Part of a small language model's weights.
Training: a variant of Muon for these matrices, 944M tokens, 7820 steps.
Each number is 500 + 25 x the weight over its row's rms, rounded and kept within 0 to 999. Layers, rows and columns count from 0. Numbers have three digits each. The size before them is the row's rms in percent of the matrix's.

# layer 12 attention query, 256x256, rms 0.0915, rows 245-255, columns 128-255
114:522525454469458515473514499489473461515498487502489486487489538501509508505450483465452514546501463497479452477542491490505497485489497488511543521515517493493478503521469506505492490508485503525509501500495437498482528481465553501508505533530497524492468494489531493505543516485468501500528474547526488484530501544514486478459475499488541461497474511507496473485509542502467511534487
118:525481495522490466479529497537489470512520531467485493482489542510481476462536475520514513523463453505473494484488475514472510480491503456507499536505557509488468505454497513508468485527485485494473506513483489482475494494469468500478480512476472543466506579509489514467492502510471475500500516505484512480490539518510523506454493511494523518495496458468529479502462510533521474468484
117:524549449508544505482512543497521495487546554505508542489496496514514523516476492498526516518514499543525436532482470517521461479467469492492473468522553493503514511465465525510472529537496525492494513475540508519538522511467561482524493521489487497495525551519486485473477532529496514478494522502520506507495481557519512494496497526510469490518467535494444454533485497531520502467497
112:522465551515468494538462523512491474465513502508506519490541480557484530470533517509509481482476520477493523475493508524505546479484469549477504519543480530548485474525492487527449491473504474512498500484430555486505535521534483533501491446495508524509512441505544477490524466479507508522526492518481519482480527504494503493498517539462525524470525505513478499498511478485530473458501
105:448471486494489483541524510491487522499461467510543517521489510467476436499496481497528518480504517473531492492498518496527511526475481500504504468508501541510512517479459520466503480472504487532468470530505476528519514504499547546538500535508510454492479495484502481510548453483499459492529507499487528502479514490410491440474511528529518475498533488481536482497482511498474471519471
116:479519503500472488456489487456488488492534536504520507501500490459523534479483518514471522482519502466516464512480499495507483520482475504514482507504436517519503466546518519524496492498512444534493494533535530496485522496493521475515520502500484491535460532524477531527522541524477512471494424534551548485506456464523499516505495502500513497483538494494470521435502562514500504501517
110:505476439513503518496484504513498492535501497486484483454489493522488498444491523498516536497492502490531463476510558477512478502497513499503487508497534531472497493529517443473523513518527482502456458527502485525484522458496562468509506478510520473453493497490447467484550500504512475501517517520482441472476529522502457522473517514522515511531530449470445521474518485487532470523522
125:497467485488474478467477513493490457487504523489496534516495497461480486491491513490489523472514454458499457530509486491491513541447489423517502472465513494494462528494531457516498525489464512499518542544495483441498511482480516486488514495550472500525511512533499537426523485486536502545493484529538492529484498499464545506522520485495497478460463499469465482528549460472534509548476
111:526535503488513480492526498469521525490496523482463534490521458521506448508497521489491478515494494469494482483523506539477452508499447506462472516505545479515505548484467484476481491448482545453499484469511540452490455535486520531469496505537457485485530479470527509472478494490517517512490454529508516481471479475493523510515508525531501463492514520542503500519513498496524463497495
112:577530507474464479496532504506507493513480470490460510497494446468559499527481537494511525495532454488494504537521470494478498516502457504481493489510433503526518514466532494492489537478484450512511485494507508480480516527504534490513517513492517499523480489573457506509459463497479468558514497513501493515478477501548479456495473503508515476484441473469470494517492470460503506512467
107:456478518513541472493511497501507536533479475534530457477512519498508486479453482489527508495525516461495551467483509519483494485517446482514483538512473535541542478499486522502477568493534537514506511492462498484529512511550519468547482499462520528500490509460476492482464550510494516487524502502495487501497507504516500511526532554496513486553477490458513503491518533508488531510473
# layer 12 attention key, 256x256, rms 0.0954, rows 245-255, columns 128-255
120:512492498494480531469548513549462488501450560535499525482499492482561502483447503495472536535530467524458482508522536455568489448507500473517455485497545460487490472480533479477488449493518472518494524516429475500468507479485518481501506493498528517498513489458472517498521474499487525482525512532525542538487483534521519531499487434479570510475509495498516512496506547510497470492512
119:487485498444453486507561444501489492493491531519510506495480524499474488499473558546507486521515471470476486526493487515480461504508512482508514470499531536473492536519520514558539484525476479513488500488535482502494453534485481528442478503557497515469494463481495506502494498515506506536525505484495519484501491493512476551484506438517481473491474468487451461477495553488482525528471
116:476475523491509520488490511496503465523497498483499509496472555503522507484463526497489521516498479483483493485470514510564470513471512481492462507521481496549491510511520529515477525494541505479476469503484495525494496506527503493537506567486483487496518497518498508493473510498525483486459509487506508510489496528524539474479489532504448521528437472543469548499542490478509545490530
112:506550480513488526502517488485492511494472492497499472492538493523520508468521517521498479518453549524518526488506500536456506461482529551479481545508547484522522510530458506529507517503511472537541505481511524489546530543496520470499477492498509454518477455443516484514478449479501518505516483516489550501519504465484509505494492540500499539503503483519446501494545539505484508478500
112:468466454531475513522460453488498485502483476514530490493486540506492517483507475445510509498539539509499506518504493463537497491506482515529510467528485489495528492466458509500488520521511486497512456523485509487506522487457521508542490479533508469478486524486494533529518506555511488527497440497478524512522527527537508477506482517552473468498502489493532495514480485540484471498491
123:519516532479512507504547546459494479465521476478575523512492465500491559487478527479538467466526482500536509544505511501509508502490544470484477502494480526518509482519508467500499481468512459534474523535528478502505473497528531460529518505506488493530485489495520538481535476483448533514509455456519519485509507472527489510541462504498551529475510516520498499432523525511506494519498
117:507489450520538455533481481497480478524443497471502482502510542476476497489501443515470490491492516510475495497530532462515513510513492537482502505497509502483482477480495470520542489472516473521475503500478492502481523512485494547496508498499500474493481502547479522527452437477432479506488510480480489482529486457519467519494508488505456519499515491540502479490519488475497481544517
118:492524492518485526512512487495474476450515458511447525465483508480484485508473514493451489483517474481453448513474480519505498507490493474453531514520479451550505542520482465526501496515471501508478470515482530458529462496495491500466518527490481447511462538488477472465471482491471522513505520452526537524514510463486552481521488468497428509489476494538487485522506511514515487505468
117:534491498497489493507510469543460471511487489543454526537519504459471485542494478521504509477517467483468526497508486521498509517533467473491504514498534494516505517555487514532477506460537523532518513450443487434480467479502517471475497509493502521482562491520523527446488524517539523501516475503468524526468480524510567511573502509488488496494531482507472456510509496512513513526474
112:488515511465494571478511518525480491481546501517482517486490501476509512510534491485473500512517449491535503487480452492505505526481540496508500454509503471516503505527511510532505529481491502496513495481515492510496527492527516553486480495487518530542489473553500462514501517504521485513457536517520492483448484576483527502505467518498528489500477533471474469552527464492489480534449
102:476527489496520511503529496498501501500515499528516493478492484476495507493521460472539493491491507504528497519503481517487495473548499519463503532481476525479503498507519461480524520561540494500448536509534515518517482502525525539535455535473460543504453498512504498482479504453512486514484532486551522492497503516471490480508529530510474464481490530480552544463505522515512506484503
# layer 12 attention value, 256x256, rms 0.154, rows 128-142, columns 128-255
095:504512503529500504513491494484515490509517503495539517470490522496539536542484519520459529515490477548533461446507477462505518500509482503517450571515548467485521473518480438471511496505536505525507535506444487509521488473503465491469505488554448456502501509472502475497481479433475501478509487519505485472536474457496517513476464469440492519496487525502512475479500534582515497475476
097:554495543538490479482496515489481443470509422518531533483529490461524457481455496517493494489491502471533490518498535496504500500465487446455454494506500479483526490474496492517516521535461475514456510499486506460527482501523523515480506494494453518495506503457500486523483423494442461532489464481495504508485476493507510439465472527491505482482509528470489505500521509514470499484517
094:528526455483529473473531513494489498545473547524485515477489506480487537507498543520468514504503498533485525497511531493543512529513501468474501535490496514481487531509502492516498554545515493533519486499514506516515535516456490471510506533458493483493486512503531476526543482493454477500550443501480499510435517497515473507516511512505531462511481533454487485485477541519501494527525
102:506496498480490475527491533494514515523504471507494482494539474551488544506518525474509546482466527458489504513513480468503532475515502520464518421513518497541488480471513496453525493480489496521469526505532501508508535457534463485535534517523546526529523518494512445489547510481506501513565475526469507508520530518460518513504514500492485522535480517501525510544507490501535477495511
100:536531529468480494521481470528498491554472506503453514526511486472522452474538486503523511508505502550493511497528496537499481467486525477564530507488513538496503488504456542519474462507480481492449503501494531466506503497505483518521489485499497476540501477470500539526503503499531531514537548529483455487503509510483508481516549509530488508472556483497533511494498511470500464520530
103:541493493463529481529525537456521518495524508517501480480528523451495473451473490508484498498512464512535500508530482458507494485559538545513482461511526486512534505529468491554552532480516508450494520486475489514531470534517535452499493527508477501529493465472501499465513503452536522547510499510503514491530566496517495513515536535492495526481464507521545488520490486518480506547516
097:559500463494508507492520576472480496482526542528515505464502506504509491477500543546476524526523558502500526510520475525540517482483500526523464509488442532518504509503521469457510487537491515444532495541468506536497527513544512473497554518452477534525493490539513501511519490547480532475487478522469532502476515498514508485533464517507502501531495510502537497486466470459502512501497
102:501502518455503504503511509508478475516536506503577484505470498475488441516502513530490522500499459489484524528514469525562516479490481445556458546475523532478494478525494515545535511470512453463496499527483475484529500509492483454500484462509520495516531492527497496477520490541548533514566462515528486488537547536483514488530503511464555515501486519518496520493478522508524494566515
104:470486542501511521468538467502471506546480499558483545513471508510508508496561471473498514464477538456516545468519501450508534494534514497489468471516505468500483496492521481486513460486499492525490470453486541502509511488527511497528455531473478550509520500470500528514469511511483501508503495474498552522509493521458502552457479509526472492535523493493513505512519502529508509470533
101:489494510506534455498504511508562484470490519500512506493510451514488472487495525477518491494477470489498538514490512524439479532441513520497507479493516503488487523563530592483462486467473495527500493527509516456496486471487483532497502533530541533506505518524542509493508503489481474528493468499440501538548491477535531519467518536524492490524509468497452503531481461490441511488541
102:524510539491500491506527452483512471546503513497474482488541516500500459516565506473529510489427530505510522504520508496474490487510492524467508520485509446528523484517531487482444483509492521529506507531465513474521494532493497500502500494451496510493522515481479506472504468510516500535515539515500554500518522501498536527437507492448554513490463516525501508535483483480524513508512
095:529456424491500528502501459521495510552516527435495493501515490491443509522537456502470515491492484473510532542500475508460520542431477465456504472526575503495492511530493508466490514448498512527506520510513474531527478507475511524538532505545493508512515498508503489519474524504505498552497508503495545500504415527534503450482496533518525491509512467541488516530492493530478506526496
100:502481521513490515448521505505522514441472514475446479501544487476486477508526522502539508487483493491498480534476512493492487477530503533492445499480506534479489485509493462512494474540463546507526493544547518494514509522467520481456532495447450503475520508444488520494484504499545464486479495459508501478479537515519476494496484520498482507504484502516535536500483505533522508528494
099:479509504493542456488505508500531525429478475486501509445516495464567487524485502512524473512472521504474479477484533474510520520459498506536494492532447496498484545487484470493468527492512483489479523490523513499512471493521524537493490517495509499531504472538497512521469526547494493504518470518512498473498508499501474457480492461515468521472499515456525442489528520431490463457466
096:485505497518504536495482494480513470537468495470478527483492464586499497489565479569523487544487481503475461462477506490491493472536508496490512501486524489527504504494470508444410524477495477485535478518475501504499516494501507480541500452527525491493470481489483532498496517527525516513523511544515477509491452516499511467508510525505514462484488481481467519501508480512476497483557
# layer 12 attention output (transposed), 256x256, rms 0.425, rows 128-141, columns 128-255
099:443498512485518492485456464506471511495487501556517486511509504470495512533517458406503501496488524535507539518480463552510523517491475479482470465540492516489501500524474546492481499520499516502508521508501456486562503526476498478549529530501522463452499494506468499501482512484556489495522537472526482511454461519485436486503496466480512510500489523493542473481493509500446558492509
106:517469459485545505520476512473509467535467480515510471505494503525502473494528481490487532483487474510525540541481458473472533525516476499482507515515527523525504513525483495519468525483512480503483487502490506464552535495511475534470501518501497462473516517494524536538491519518537544543499511510493460476553475507495509492492493456524549463541504549488500486493498509530478523481493
094:482513482496535543486497485522472506457531510504506494494528461505495470494511480495522468515480522464500507524478505465492493480574474534479497486473479439509512489528507474472524473464500514469518465461519502487502464448504459507508472498507530513472490463550485527504511478546530499487502511516497485480505524503507508479520452527520498487526488504513476545535514517513493527498528
097:469496506508494477459507510503523497487498495489495465548555546481482517522493501534498492469538503498521507536476478463451484560508527472541466521427525495531483501507516474476562524488526487549464525513502511510481488497503528488513543489464488493570537461534517483502444512509534507502565499475521495524516484501522500503511504492475518492514535500536495529510458506492465520509499
107:492474489503479495516522491509477476497508497489515486490487463537480499476495468510475520492517522490531457505501498517503473502473502510498530502510499477543494500530493510530483488509503464518466468507490531501422535509488518511494533524516479521556488542466486494482493500512522524534545505516477499507498504527502486519520519494502508519498518514485497523460476540472510476519501
099:520471485464494485488445527497436512470451519534507490504516458500523492522466491512483499478542487534490489483516558466522500479458534515481521485517525539506469522534482472498472482490473485478485534461482487490510491511480510515519534481497503526484516531490468456567498475531523493527530495514492522507498487512453529475515486464555483558456511512576500471468491496531518487512462
097:480505498559506524495481538495545542512499494506470511497528468549523511551463512489528511485531543499499489497485454483484480469515477525526494461497517513510516479484514529503479471526500500525437518495547486533484503479498503481501529452497499485526533495479542502501426490522458516555501533483471537461466476520512503517513491500501464524512509476541530508532482482490500491475541
104:496489504508554537491514466498508468516498478504530510518543485497471496543468521465501472509506483472506506531550500503494505469499486504537527488504478502516475485546495534490484504481507517500507547474491560502476490516506495477543544471481469502536549505486483498518497477543497487547484483518496527539525462492488485475484511492486521498481504482462505521485535493473482474491524
104:507486527480532496464503484530495490506475493467473480465468491448486492510528504510490483485475514553463474504502483532528525520541499543523525481478495462446498465485487527533487515537477501522494501505527467460478472509531463502479463461448512487458472493537530533548452517546472480521477488462538445523535492526513506549503501502496497512500521483533552470513494532493504481520527
102:517476509522490518468450437503533507474496503503522554504501538488557486503502549496499498481499502460494489536461469475504480538499439487529507453472528498532515488516543511498533403525518521516547521472512502513499524479486468510476495452502498505499493489499492488456497515454479489457523468513488530486527498454508526445482535503481515475521471473463505500507495466491475517475465
103:477447525508501497519481476526497510544516513493555522554476559480465546474501494533526461459498526481494461557499528539508488522521442512503519506503515477507475474493510540475481453519494485478499488481530507469516502481523487498468503514513506532484472533519496500523493531489493528493492499474501515542512481537456514525550480460505513494500477452490520490536519522485488490519444
090:490523503521458524502471491483478446494511459494480503521509542457462506492516505530459541446488514480502483508456511502522505497502502501521512514499443495479498521528509498530541488492506498514518486480504496543565518450476493464537533519497525500491507493505480466490546523454520545507501486495497514505481545487515538512488501437509484459471499514467517477511504459456507533465516
100:517477491510510513522507480471442541476479459480498432523458494510524508536527494516477478508492487491526509541474527503469469504492509521503516518517495497513514512519494476480481490505490498472471491508521524533498506488517511503531491525522512531478495474549523485518532472505499492483485471439493525515539477507453507499439483478517497522521524450550480476492534471485508487510518
100:505467468494483510465489534512523499493493514515483511503490515484533492460525544509462497512469512525464476492509522498491504479450517487532506473496489560522508551503534490515485516503505516507458531523509465504487492530450509521479507523496491500490522524516518465476495507499468488521485540501449442442451528558438488489485529513476513467482535522500485493468514509543490508494478